Each number is 128 + 24 x the weight over the matrix's rms, rounded and kept within 0 to 255. Layers, rows and columns count from 0.

# layer 4 MLP down (transposed), 1280x320, rms 0.0383, rows 970-1022, columns 192-255
[[108  93 131 144 121 139 129  86 127 154 113 122 109 135 137 135 135 159 156 140  68 110 130 133 145 114 101 145  90 104 112 131 119 103 135 139 175 101 143 151 132 128 130 127 117 133 135  82 132 109 130 169 115 161 136 176 144 106 124 119 148 135 133 101]
 [142 127 141 135 143 158 126 105 151  99  92 127 123 115  91 126 140 103 139 104 133 136 114 114 106 144 155 123 117 125 102  91 140 102 117 135 100 142  95 133 115 128 141 130 156 145 166 124 112 117 116  96 141 102 153 124  82 190 149 125 129 117 153 137]
 [107 153 129 133  82 109 130 193 121 132 134 117 150 161 127 134 131 157 116 141 125 103 126 103 134 150 110 145 137 127 118  90 105 120  93 119 116 113 118  91 119  96 133 106 127 111 144  92 132 128 133 129 140  77 136 135 120 123 147 117 132 128 113 130]
 [123 142 139 116 123 162  94 117 135 111  99 126 128 148 148  96 111  77 115 144 180 150 156 117 134 135 159 105 147 132 148 179 100  94 153  83 139 124 171 139 113 100 158 105 144 160 152 105 147 141 164 112 128 114 120 152 140 131 121 158 126  97 109  97]
 [136 167 148 117 123 139 100 119 130 156 127 141 128 118  96 123  99 129 108 108 144 151  91  89  97 131 118 134 116 138 143 129 117 100 132  97 140 119 177 126 128 136 145 115 166 126 107 119 151 140 143 127 102 172 101 134 143 161 164 112 114 165 123 142]
 [103 107 133  98  58 181 144  74 125 105 157 170  90 119 112 114 108  62 193 136 169 167 113 161 128 109 123 112 107  93 170 106 100 122 135 132 117 136  93 153 128 150 107 147 166 103 109 108 120 131 140 128 144 101 142  82  99 211 109 172 119 187 135 141]
 [149 175 117 155 171 142 104 153  80 106 141 120  87 137 111 121 126  98 137 134 116 130 114 140  92 182 101 159  88 169 152 137 118  98  78 149 156 146 105 156 120  45 181 144 130 100 141 149 140 135 162 100 136 168 131  98 167  81 107 135  98 155 172 117]
 [ 80 185 110  74 185 155 150 146 115 173 142 127 109  92 131 140 120 120 142 126 156 119 153 143  92 155 131 146 111 137 111 147 118 134 106 156 192 133 122 151 107 112 103 125 116 132 152 107  87 127 137 136 103 154 130 129 154 138 122 140 108 207 125 128]
 [132 150 136 125 125 108 115 114 114 130 137 115 137 148  94 153 105 162 133 108 164 134 121 147 144 141 115 116 106 143 112  98  96 105 132 110 146 140 133 156 137 146 118 150 163 153 117 136 123 126 109 144  96 161 133 145  99 102 130 115 140 102  74 122]
 [102 121 107 124 121 128 160 156 155 132 119 142 144 142 122 122 124 168 115 106 127 143 117 100 151 122  99 148 101 159 134 109 161 120 119  93 145 121 164 106 112 109 122 116 115 136 173 110 113 111 127 169 123 149 114 140 106 119 165 144 102 146 149 103]
 [111 130 164 104 109 123 131 144 168  94  67 103 103 156 133 126 165 116 147 132 150  81 156 159 152 127 126 132  82  95 108 163  88 112 164 128 138 145 113  91 143  71  81 189 133 128 151 100 151 114 121 115 161 130 107 157 173 102 146 155 135 142 162 140]
 [103 106 121 126 122 149 140 138 122 120 124 114 152 140 130 103 133 138  94 103 130 119 178 135 125 120 163 157 132 121 144 154 155 187 101 142 130 102 166 153 149 147 113 123 120 138 128 135 110 130  90 139  91  93 118  91 114 118 121 162 140 134  99 109]
 [118 135  97 137 142 153 115 112 129 155 141 117 140 133  92 128 139 105 145 113  89 116 137  99 105 112  65 196 111 117 117 142 184  85  85  91 133 136 131 197 111 100 132 114 142  83 152 123 155  93 152 144 117  88 108 118 119  91  73 120 123 110 155 157]
 [143 107 135 141 137 121 133 109 163 124 131 147 130 116 127 122 134 125 135 144 168 100 126 137 125 118 109 133 127 118 121 121 128 142 122 136 119 137 119 130 118 122 115 140 150 147 135 142 134 107 120 137 137 129 127 113 155 141 124 118 122 128 125 123]
 [130 128 136 128  91 155 136  73 138 135 113 127 125 132 126 157 106 129 154 156  98 125 105 112 140 172 161 166 109 161 139 165 127 122 170 148 140 120 145 126 138 122 117 113 142 113 120 129 145 154 130 143 127 106 144 160 108 113 167 112 131 178 103 148]
 [160 136 108 125 131 119 150 146 115 117 116 136 145 161 118  98 140 147 121 152 160  96 141 136 170 136 129 130 107 106 102 130 163 124  89 168 138  90 108 133 116 116 110 130 160 120 137 141 119 132 121 138 140 106 128 135 145  89 149 134 158 137 110  78]
 [111  77 165 138  99  92 127 122  94 126 174 135 149 134 147 104 154 113 136 145  76  82 120 122 130 126 178 112 178 138 119  71 132 108  90 101 147 151  91 146 103 116 123 149 116  96 117 143 137 109 163 145 103 125 116 108  89 155 161 110 100 152 150 128]
 [102 127  95 100  93 112 100 140 145 160 134 134  98 100 137  79 146  92 136 132 168 148  99 106 111  99  98 154 140 169 121 129 106 142 107  75 170 127  81 152 108 133 149 157 110 115 131 130 118 153 154 163 117  83 118 132 145 161 111 101 109 149 121 106]
 [137 172 152 130 133 143 163 158 110 138 123 144 126 117 113 124 133 139 142 138 137 126  97 113 107 131 115 132 140 120 128 108 133 151 132 134 146 124 132 114 151 119 140 128 143 133 133 154 140 157 121 151 114 142 103 104 123 134 117 120 132 162 153  92]
 [119 138 126 146 178  78 119 146 146 122 135 178 150 101 159 154 104 135 184 163 152 159 127 118 100 141 131 156 164 158 197 123 149 105  81 112 144 141 158 117  75 128 127 120 153 129 160 168  69  91 166 157  95 128 142  77 113 176 126 113 125 102  90 143]
 [134 145  95 136  96  91 113 105 120 126 135 131 128 138  80 114 110 137 107 135 138 110  83 154 133 156 101 126 140 105 156  98  94 143 119 136 152 145 133 134 138 131 116 152 119 154  96 151 135 138 101  79 154 115 127 138 168 123 133 124 113 114 141 160]
 [148 136 113 126 100 118 101 109 132 174  84 125 145 107  83  93 122 141 170 140 107 149 161 144 116 124 129 102 149 162 107 163 117 132 149 135  99  74 126 115 151 138 134 145 134 146 125  83 136  92 171 134 141 108 115 163 125 149 119 152 120 129 113 144]
 [136 106 117 109 162 147 152  90 142 126 162 142 118 148 112 116 121 118  90 123 131 143 147  81 130 147 178 126 130 163 184 118 161  82 130 137 125 152 104 154 143 116 150 144 125 111 153  98 170 138 157 115 135  77 165 129 121 127  81 135  55  94 119 109]
 [133  84 121 159 135 181 123 168 151 114 106 157 130 188  83 100 121 109 114 155 137 107 122 141  76 117  84 115 181  94 151 164  82  73 127  93  42 174 145 141 127 106  72 135 191  93 124 122 118 102 142 124 159 119 114 124 145 117 125 135 156 137 153 132]
 [ 97 129 132 136 170 134 172 126 147 119 132 151 122 158 110 110 124 106  91 123 137 107  77 133 151 164 144 128  89 115 133 142 111 112 145 161 144 133 119 154 135 142 148 143 125 138 139 117 113 129 157 147 126 133 121 115 127 133 112 180 135 130  89 125]
 [130 140 132 124 111 127 144 131 130 143 133 127 128 114 134 126 113 155 131 104 103 150 106 137 124  88 133 108 117 139 120 121 138 152 119 110 143 129 142 144 146 136 130 136 121 116 162 138 104 137 115 156 120 119 108 146 128 143 128 149 134 136 123 134]
 [119 125  97 110  82  90 128  97 118 112 123 132 124 146 104 102  84 147 135 132 122 100 133 144 115 149 176 135 125 113 106 141 141 107  84 113 138  64 212 101  89 115 112 131  81 109 118 137 114 129 110 132 129 113 110 136  78 124 147 121 105 140 120 127]
 [ 94 164 165 139 118 130 126 193 148 142 112 141 117 125 123 126 142  91  84 125 120 138 150  94 122 141 139 108 160 121 124 116 114  96 128 163 129 132 104 108 132 144 124 133 126 121 113 141 134 112 102  96 146 146 146 128 149  96 122 140 103 129 165 110]
 [128 127 131 132 132 136 119 134 128 130 126 123 128 137 128 120 132 127 119 131 128 124 121 127 120 128 119 120 137 134 132 123 140 127 124 128 122 130 126 129 117 129 123 131 130 127 131 130 128 126 135 125 121 124 129 125 128 130 128 131 129 130 123 127]
 [176 115 123 163 100 149 112 108 137 155 149 167 141 141 133 152 154 125  97 143 184 119 146 132 103 134 148 137 135 154 140 127 130 178  99  77 166 142 121 146 164 140 126 104 179 119  95  94  95  83  87 108 142 152 125 117 115 106 122 144 131 123  78 108]
 [104 108  96 129  77 162  93 108  89 117 149 127 144 108 120 151 107 154 122 101 198 107 122 139 128 101 127 128 134 133 141 134 125 111 138 150 126 109 158 117 146 121 154 103 128 129  79 112  95 132 165 118 165 126 117 144 135 143 165 113 147 138 122 103]
 [105 139 142 171 161 128 108 115 134 122 143 105 158 144 126 180 158 101 137  87 108 150 114 140 133 138 171 142 137 131 139 120 133 129 140 102 148 151 124  86 111 137 129 112 109 141 102 111 110 155 133 100 126 106 139  99  92 108  98  91 104 132 104 123]
 [113 111 109 125 137 146 126 124 125 142 139 116  88 119 121 115 163 172 145 113 142 113 141 129  75 126  82 132 134 105 133 115 129 119 107 128 123 166  85 113 146 151 108 106 152 125 117 143 147 161 141 107 124 121 111 117  88 162 170 148 111 129 131 146]
 [123 125 139 137 163 124 131 126 110 165 133 116 113 148 132 105 129 133 146 153 174 198 133 100 144 113 167 157 178 145 170 131 122 188 140 137 124 128  98 147 101 128  91 121  96 157 161  92 150 172  83 162 122 124 116 119 114 125 144 170 156 145 141 159]
 [129 129  89 120 153 112 162 115 155 104 140 124 117 146 120 115 122 112 121 151 122 130 127 107 137 121 114  99 129 135 122  85  92 118 117 124 162  70  91 142 127 131  92 127 105 137 123 124 137 120 145 146 137 112 122 154 112 146 145 137 132 137 111 129]
 [151  94 140 129 182 133 118 139 124 140 117  81 130 185 121 103 180 167 146 120 202 114  99 176 145 118 105 122 169 193 115 121 112 140 123 143  89  92 143 152 141 117 129 129 145 114 139 147 157 114  96 106 143 163 165 155 122 127 120  74 121 146 119 113]
 [133 125 110 132 191  97 125 126 134 121 162 126 150  93 133 107 130 149 136  74 180 106 130 134 153 105 135 147 154 110 171 153  87 179 136  69 123 151 116 169  81 163 135 121 166 133 180 152  75 116 120 116 176 160 149 139 140  95 125 126 134 128 158  72]
 [111 126 146 116 158 120 136 116 174 119 101 134 105 111 107 128  94 120 128 116 140 149 118 148 133 114 122 163 127 121 150 130  73 151 137 139 133 133 111 130 161 112 138 165 135 133 147 168 156 147 114 137 135 155 107 135  87 176 101 136 133  83 127  88]
 [129 111 143  88 134 118 171 128 127 152 133  68 139 114  92 178  92 110 163 157 117 164 122 140 134 127 110 137 109 127 151 109 125 109 160  78 107 168 140  90 105 117 161 194 152 167 143 173 157 128 163 101 134 150 106 116 147 115 143 172 101 159 148 148]
 [129 151 141  95 117  82  73 157  98  91 136 118 142 191 125 136 141 111 140 158 147 166 121 119 101 151  99 185  88 102 131 123  73 120 167 153 101 114 160 117 166 107  97 126 137 130 132 146 155 125 135 126 110  96 125  68 119 171 118 113 136  89 117 118]
 [ 89 147  87 161 103 106 156 138 138 137 106  92 124 160 129 110 137 113 188 128 126  89 109 142 163 118 134 128  99 125 170 161 119  71  92  99 151  71 129 129 135 120 185 157 132 139 171 126 133 100 145 140 159 130 156 135  61 111 138 148 119 178  70 136]
 [106  64 141 154 159  85 135 111 165 156 126 159 129  65 161 121 153 150 172  97 139  93 106 141 152 130 111  72  88 149 135 160 164 110 175 114 165 131 142  89 134 163 138 118 210 133  94 131 128 126  98 161 119 154 108 107  99 128 129 152 109 126 130 131]
 [131 130 169 182 131 161  91 131  98 100 133  97  98 157 152  90 129 104 125 148 128 157 136 123 142 105 184 135 100 105 115 124 140 110 119 155 134 141 116 134 122 144 112 129 154 159 171 127 122 104 184 124  93 120 147 103 123 136 135 182 169 131 125 116]
 [151 171 127 131 150 113 140 120 118 112 136 119 149  88 121 108 157 131 147 122  89 103  96 159 146 124  85 147 108 140 141 170 109 107 114 117  87 107 109 151 112 121 113 134 139 101 136 116 140 133 103 106 119 158 184 115 174 141 109 126  95  97 160 137]
 [137 127 111 133 136 124 147 122 119 125 108 141 124 129 103  91 136 120 143 122 117 109 123 139 153 113 129 131 137 135 131 130  95 122 119 155 142 121 133 133 132 121 145 155 153 111 149 139 101 157 146  95 135 147 140 146 169 119 100 138 115 119 154 116]
 [137 116 135 123 150 120 118 113 120 127 122 148 113 109 108 111  93 180 117 151 149 125 158 106 161  90 154 152 156  39 159 135  95 128 134  72  90 127 102 167  99 127 117 193 164 106 111 121 126 111 141 111 141 180 156 127 136 132 127 109 114 113 139 181]
 [132 175 136 150 133 112 108 100 161 112 147 130 137 112  90 128 145 130 104 132 124 132  90 113 152 141  72 122 119 164 172 132 159 133  91  97 137 166 141 104 105 143 122 116 116 145 112 127 104 117 110 131 140 137 142 124 123 189 190 118 124  85 126 120]
 [129 118 109  99 141 121  95 144 101 135 129 163  75  91 109 113 112 168 139 178 109 142 110 146 155 155 112 157 146 118 136 104 140 100 134  85  94 138 132 151 128 137 118 124 130 115 151 118 102  99 137 131 140 107 121 155 120 138 182 160 149 133 123  57]
 [110 186 142 136 126 144 114 110  78  72 103 135  77 135 148 137 104 160 120 118 107 151 108 156 101 187 141 125 157  58 154  94 106 128 153  96  80 118 106 118 181 100 143  98 143 126 130 109 151 108 137 181 161 191 134 129 107 154 145 153 142 129  69 132]
 [168 127 121 160 115 139 103 145 159  98 129 169 146 136 139 116 110 143 175 121 142  70 101 104 106 135 111  79 152 146 123 129 125 178 118 129 114 122 110 100 118 109 147 145 155 103  98 110 128 121 163 125 128 164 119 116 153 114 163 127 132 183 122 129]
 [ 90 130 128  99 138 134 132 175  92 120 152 136 163 104 128 109 140 117 144 133 127 106 125 121  98 113 114 130 174 136 122 122 150 175 131 141  91 128 161 120 142 112 116  99 151 121  88 117 174 107 121  92 105 129 141 100  96 141 138  89 100 134 115 139]
 [ 55 140 106 221 151 137 189 134  60 150  71 166 147 168  95 167 126 143  88 132  96  82 159 181 132 141  97 132 102 151  51  93  37 152 113  92 151 136 109  94 115 158 134 119 108 136 119 101  90 184 186  85 144 192  79  79  88 110 124 128  88 124 120 146]
 [127 131 140 144 123 139 138 137 124 141 100 105 143 136  98 140 141 146 116 157 128 112 116 133 132 134 140 134 131 130 166 120 155 133 141 153 112 149 146 122 123 140 110 142 154  99 156 101 136 140 105 158 146 101 139 120 141 133 115 108 122 136 104 118]]
# layer 4 MLP up, 1280x320, rms 0.105, rows 971-1022, columns 192-255
[[164 146 102 129 166 125 127 101 133 142 108 124 130 125 160 144 144 136 163  80 142 158 128  84 125 112 121 132 128 134 139 110 122 132 124 149 123 139 151 158 116 143 114 154 155 175 127 161 130  82 131 134 125  96 101 128 141 143 130 123 143 110 179 147]
 [137 143 101 134  91 156 142 119 162 165 142  85 118 165 103 168 111 129 133 150 129 122  95 108  84 133 117 148 184 109 121 131 136 141  85 140  97 161 127 108 136  94 102 133 119 119 141 150  98 137 141 134 109 129 137 133 126 128 148  86 146 125 160 117]
 [138 136 132 133 108 147 111 159 123  92  80 136 150 147 165  94 101 137 112  99  82 130 152 106 149 116 146 109 100 126 137 143 138 133 127 117 170  78 131 156 156 127 121 166 110 142 157 131 114 148  89 147 110 138 157 166 123 112  77 120 121 134 156 114]
 [102 112 137 142  97 124 128 139 124 170 105 122 149 143 110 131 111 149  79 146 106 105 141  86 133 151 109 154 164 125 166 148 152 127 147 121 152 166 128 111 120  83 138 110 144 100 114 155 132  93 119 113 152  94 119 131 134 137 139 117 109 130 141  87]
 [169  63 128 142 132 131 160 101 122 114 151 112 105 131 119 115  88 181 134 138  97 135 124 110 107 175 160 146 116  95 153 125 162 121 120 149 129 153 114 166 149 127 163 109 137 124 103 133 145 113 128 164  93 126 161 109  96 127 102  99  59 146 186  95]
 [132 163 111  79  40  90 105 135 114 199  95 139 115 177  99 136  90 142 102 119 125 130 124 152 152  64 112 143 126 135 177 199 138 192 177 187 151 148 108 153  62 237 171 131 122 187 109 110 149  78 147 129 149 136 117 182  95 113  96 110 134 125 128 141]
 [114 111 164 141 186 106 161 176 134 122 178  79  89 153 129  78  91 135 131 132 110 107 165 137 147 139 104 146 123 101 116 160 141 134 134 164 119 146 125 138 155 134 142 130 156  98 146 168 145 100 102 145 120 110 106  79 108 128 161 122 145 129 162 164]
 [120 109 116 135 170 131 108 120  90 113 148 126 148 125 112 146  82 132 132 110 139 140 139 125 107 128 141 130 117 108 148 120  90 141 119  92 134 111 129 148 118 121 125 107 111 115 132 157 150 144 103 157 125  98 144 110 138 127 163 132 179 108  94  99]
 [109 127 151 128 101 118 143 100 126 162 147 152 154 169 113 109 130 174 127 169  94 147 158  97 121 132 128 108 141 155 144 141 101 128 146 121 103 130 122  66 106 120 133  77 145 131 121 140 141 156  95 146 143  93 121  86 110  93 152 137 109 121 123 117]
 [162 145 127 101 116 174 113 172 142 114 131  85 140 104 120  76 121 161 150  65 106 151 124 111 113 116 136 153  89 205 113 106 115 173 184 137 115 136 130 151 118  79  78 102 121 109 151 142 135 107 154  83 104 150 121 180 141 120 106  84 125 124 167 107]
 [ 95 102  88 122 123 169 115 137 113 136  75 116 151 109 115 133 132 156 112 155 102 112 157 122 100 145 124 150 126 128  87 122  78 177 102 149 159 146 141 111 133 154 113 127 120  99  84 150 148 175 143 189  75 104 111 178 118 111 131 133 151 126 104 102]
 [107 122  88 115 123 123 136 119 110 100  63  99 176 168 154 137 140  88 135 115 179 126 123 117 165  96  96 113  88 122 101 142 130 104 144 114 113 151 123 149 154 162 139 145 164 140  86 130 126  89 140 144  91 170 146 133 135 148 171 191 159 145 176 134]
 [171 130 140 134 123 132 133 132 127 146 132 135 147 113 147 129 135 120 128 148 141  98 129 141 124 140 136 131 129 135 119 117 120 157 149 138 132 127 109 160  91  94 134 138 140 139 126 137 124 120 120 112 161 125 148 145 106 125 140 123 115 146 117 120]
 [135 114 118 120 167  70  96  84 155 108 154 100 113  93 117 108 107 153 109 128 120  84 118 122 131 156 135 115 171 113 130 118 149 155 139 150 100 163 133 194  76 121 135 114 143  84 117  93 127 125 183 123 127 100 142 159  75 110 145 139 146 154 124 118]
 [141 159 155 163 143 125 151 138 130 113 114 123 122 157 161 129 101 125 112 122 115 141 182 119 114 141 120 116 168 146 153 151 134 192 129 165 170 144  99 133 114 164 137 142 167  97 137 135 140 133 145 138 124 111 127  99  87 118 139 130 168 145  96 125]
 [119 142 178 122 108 148  86 117 134  95 100 139 109  81 111  87 149 133  79 136  98 145 151 134 118 123 114 117 183 112 155 194 124 141  94 110 195 118 139 129 129 136 131 124 148 136  96 129 138 127 134 167 148 140  98 128 115 183 156 151 127 132 112  99]
 [ 98 130 123 127 148 153  74 116 116 101 150 161 106 163 133  86 126 112 138 153  81 170 165 159 160 119 124 140  56 111 130 164 151 157 132 148 165  84 144 168 127 147 110 169 122 135 145 146 141 129 162 144 104 130 135  90 118 105 165 152 140 124 109  69]
 [137 122 121 147 119 127 121 126 114 145 136 112 123 144 119 128 115 161 135 140 155 100 125 146 133 160 141 127 128 114 133 143 144 118 127 122 125 137 132 126 123 108 156 104 140 155 147 155 119 120 113 117 116 182 144 145 133 130 141 131 129 124 132 115]
 [133 101 146 115 133 138 173 125 107 128 119 131 180  96 137 158 104 136 111 165 139 130 132 127 126 118 109 136 161 117 183 107 140 159 108 156 100 121 133 107 127 136 116 144 108 152 130 141 131 169 122 145 150 174 113 134 101 148  85 107 153 136 173 118]
 [116 126 110 141 141 113 139 141 127 108 150 146 103 113 146 132 143 111 153 133 123 186 130 128 158 161 115 112 144 112 116 146 138 137 128 162 115  98 132 111 154 133 121 146 103 101 143  98 103 160 120  87 148 168 130 109 115 113 164 102 153 138 152 143]
 [138 183 109 126 107 126 125  94 111 138 181  82 138 126 117  83 120 117 155 155 148 164 156 142 148 146 137 101 119 111 151 114 125 126 107 113 116  70 118  99  86 141 135 117 125 145 200 110 151 116 131 134  98 118 119 140 139 137 119 149 129  69 109 126]
 [135 104 146 102 138 134 111 127 161  88 201 112 127 122 114 179 127 115  75 139 136 138 146 107 132 146 134 118 111 149 156 103 135  87 125 180  77  88 163 166 100 143 130 137 120 117 130 165 148 100 184 144  75 144 146 148 156 107 104 156 111 169 123 137]
 [152 143 137 143 135 164 125 122  97 180 149 137 140 124 219  79 129 171 155 119 153 151  98  96  95 113 132 143 124 126 117 130 116 133  92 113 103 113  97 141 130  97 120 129 136 120 128 119 104 105 141 171 136 133 137 116 155  69 112  72  95 165 147 164]
 [150 123 128 163 121 112 123 177 126 106 184 143 108 119 134 143 144 137 100 127 110 160 135 115 114  97  97 145 127 143  94 126 141 176 136 142 156 146  85 202 104 111  70 116 141 116 130 151 161 164 113 120 135 124  99 123 171 137 163 160 138 167 121 133]
 [124 122 154 138 123 125 150 169 116 138 130 157 117 128 131 114 120 138 118  96 103 127 108 134 115  90 141 124 128 110 111 149 108 113 111 119 138  84 137 147 114 123 134 162 138 153 114 145 100 116 106  93 132 128 128 119 134 136 124 127 152 115 158 125]
 [141 140 121 119  80 149  94 112 111 160 129 172 101 116 153 157 117 130 105 118  96 147 116 120  77 102 198 160 113 160 111 153 106 140 117 165 122 109 131 137 106 135 131 140 130 129 162 121 138 120  66 134  90 110 147 116 134 128 104 145 166  97 117 176]
 [148 170 163 114 100  95 124 143  76 172 103 138 150 131 127 118 109 114 120 118 104 132 128 129  81 115 154  95  82 142  56 163 161 151 129  88 135 143 144 139 151 118 124 124 104 137 107 111 121 150  79 146 156 169 160 103 129 128  98 184 113 149 129 134]
 [125 125 129 127 128 119 118 128 119 133 133 120 133 133 127 121 131 137 121 135 123 132 131 124 131 131 125 121 129 126 128 129 132 126 118 119 125 125 124 124 118 129 131 126 135 130 127 130 129 131 128 122 132 129 129 119 127 124 133 129 128 128 123 127]
 [ 91 108 123 118 115 130 112 122  99 165 129 130 108 119 184 107 109 132 103  83 153 138  97  77 137 131 128 138 162 156 136  94 127 159  95 123  85 127 127 120 135 152 100 105 172 173 113 128 104  87 152 102  92  97 161 108 100 140 169 141 146 134 109 170]
 [159 128 109  98 130 122  90 111 131 140 139 103 154 134  92  99 129 158 122 117 154 123 132 121 167  97 154 119 110 120  94 116 154 132 106 155  97 152  80 160 150 138 143 132 133 142 127 104 128 119 145 120 150  68 157 156 153 116 115 137 132 145 135 118]
 [156 136 119 118 107 129 110 128  80 135 138 142 148 113 135 113 147 140  86 115 141 169  75  85 132 149 133 111 123 119 155 133 138 161 104 127 122 185 134 118 112 167 152 119 119  56 113 120 123 125 128 132 150 104 130 110 131 112 104 106 133 121 115 106]
 [124 133 121 141 157 132 143 176 132 147 143 155 123 128 187 139 128  90 112 161 137 134 100 100 112 129 162 117 149 103 135 116 149 140 162 108 145 128 153 118 124 136 110 159 111 126 123 154 139 128 126  91 143 120 132 120 139  88  87 128 140 123 164 147]
 [135 138 177 118 114 115 168 113 126 174 113  97  48 112 141  73 105  96  71 123  92 135 108 131 144  93 149 158  98 157 142  86 159 138 129 136 136 161 119 134 156 140 186 145 132 102  99 163 142 157  92 143  84 113 102 144  95 110 129  81 110 165 161 182]
 [167 139 152 125 146  94 167 137 115 152 131 119 125 129 114  92 107 114 133 168 127 116 115 149 118 116 133 128 122 146 101  98 102 133 160 148 132 134 102  97 110 115 152 115  96 146 126 125 128 149 160 163 133 119 121 148 129 137 158  84 104 108 106 149]
 [213  95 178 106 131  64 158 163 136 168 112 129 129 113 162  80 124 100 209 100 133 144 116 116 122  93 138 156 143 147  84 145 130  99 105 111  55 126 143 127 148 152  52 128 127 132 153 179 147 128  85 168 126  91 109 121 128 101  77 141  87 105 174 176]
 [121 146 106 120  96 106  58 103 150 134 126 127  97 147 145 149 158 200 130  96 179 108 112 144 151 134 138 128 166 104 116 146  87 139 156 114 106 142 124  90  64 200  85 121 124 145 113 134 115  97 152 117 101 112 150 125 119 147 141 133 154 102 150  38]
 [150 149 117  97 128  82 175 139  81  94 115 128 136 131 136 175 128 103 140 152 122 136  99 140 145 125  96 152 123 166 146 134 129 121 120 147 103 131 191 130 114 107 146 131 162 100 133 129 136 151 146 113 124 105 176 138 144 118 128 147 189 149 144 125]
 [197 118 145 111 148 105 106 147 172 125 115  96  75 154 115 106 136 172 144 127 163 143 114 109 172 139 123 130 156 121 150  95 134 116 161 133 147 160 168 116 136 153  86 144 160 164 144 145 151 142 138 169 120 103 130 160 164 134  97 117 116 143 146 116]
 [117  52  93 147 109 164 124 129 113 165 147 130 153 177  96 121 127 162 123 110 181  89 131 120 143 143 124 149 115 146 119 156 133 149 151 195 134 107 110 136 129 180 104 175 103  99 106 163 130  73 163 118 106 110 127 141 110 129 134 149 136 112 164 102]
 [198 110 105 151 153 153 121 142 121 130 137  65 119 175 122  87 141 148 119 155 102 141 121 154 152 139 134 141 130 112 108  63  96 116  94 114 122 163 141 144 110 105 173 104  95 154 134 123 117  93 135 143 102 141 134 188 161 143 110 118 120  98 113 111]
 [159 123 164  83 150 131 165 115 109 141 120 109 144 126 119 150 140  98 116 148 175 144 126 119 120 148 162 149 105 126 132 113  84 141 152 120 136 163 142  84 110 134  99 176 112 140 132 116  89 147 166 129 135 130 139  90 127 147 154 128 102 127 190 146]
 [118 161 170 160 129  96 133  81 117 126 107 101 173 108 167 106 111 111 105 130 142 133 151 120 169 141 135 162 126  84 129 164 156 118 134 134 121 122 149 111 114 139 140 110 113 106 169  54 110 121 161 108 126 109 137 161 136 127 115  97 126  85 113 117]
 [144  89 110  86  91 103 111  72 162 126 123 128  83 107 121 169  97 157 153  83 132  89 110 136  82 119 190 113  95 112 111  80  97 113 121 105  99 118 150 171 118 158 159 125 174 100 113 122 132 163 130 137 120  84 109 141 178 102  92 127  54 102 122 121]
 [ 93 115 123 131 142  81 123 137 139 161 129 149 160 127 106 148 139 141 131 144 130 102 142 113 155 126 131 139 139 115 141 155 121 145 133 103 126 121 125 115 106 148 128 144 143  96 143 111 115 159 136 131 145 139 155 128 151 111 128 130 140 164 128 139]
 [135 171 124 140  91 174 158 158 131 127 118 145 126 130 129 115 144  50 133 156 153 141 155 131 129 135 146 114 140  92  98 155 105  83 120 136 130  96 132 121 130 149 144  97 125 117 173 121 117 120 117 138 116 110 153 141 117 124 121 121 104 167 154 137]
 [112 108 140 121 120 111 139  82 145  95 143 136 173  54 159 136 168 133 109 158 101 156 136 108 157 142 112 133 130 112 137 115  98 102 116 128 142 133 147 113 152 119 136  85 134 205  89 163 138 175 134 158 107  95 174 119 126 161 151 120 108 166 121 141]
 [131 135  68 102  95  93 151 137 112 134 119 143 109  95 128 118 158 126  93 120 107 140 130 117 139 144 125 125 157 153  94 102 148  80 126 152 103 151 160 140 145  98  95  84 118 155 140 150 116 108 124 113 118 110  97 116 167 144 132 144 143 134 170 106]
 [177 129 165 150 106 170 158 150 101  93 136 164 111 122 102 139  39 100 134 103 143 193 136 109 146 121 144 142 140 130 132 128 102 154 204 146 171 128  88 139 129 124 118 140 209 116 164 142 175 158 112 124 152  84 156 160  84  80 132 130  96 109  96 156]
 [118 134 147 164 140  94 149 197 116 141 144 162  94 138 157 121 123 151 149 122 134 144 109 126 146 145 125 140 163  98 115 136 128 174 166 147 111 136 131 175  73 135 125 156  89 149 125 113 141 102 107  97 135 129 141 170 124 129 110 122 102 129 137 130]
 [125 120 119 150 170 149 128 123 114 115 112 134 120 149 116 130 127  85 125 126 142 148 133  91 120 139 137 160 135 137 112 119 132 137 134 127 113 132  91 149 127 117 101 137 140  96 169  90 147 133 152 125 108 130 153 139 104 111  92  93 152 132 154 128]
 [100 150 143  93 148 149 156 118 144 157 152 192  92 128 109 131  80 123  83  91  91 159 150 130 119 138  86 112 127 161 111 122 162 141  80 114 124 129 104 171 147  95  81 112  85 105 118 128 115 140 175 119  65 154 127 169 139 137  87  88 120 156 178 123]
 [148 141 105 167 160 147 121 114 129 170 155 147 195 112 156 120 123 135  79 171 125 124 137 152 144 161 154 120 105 132 141 142 147 102 110 122 100 129 103 105 122 106 117 127 152 136 111 131 173 133 141 110 108 130 150 108 160 123  84 137 122 170 115 109]]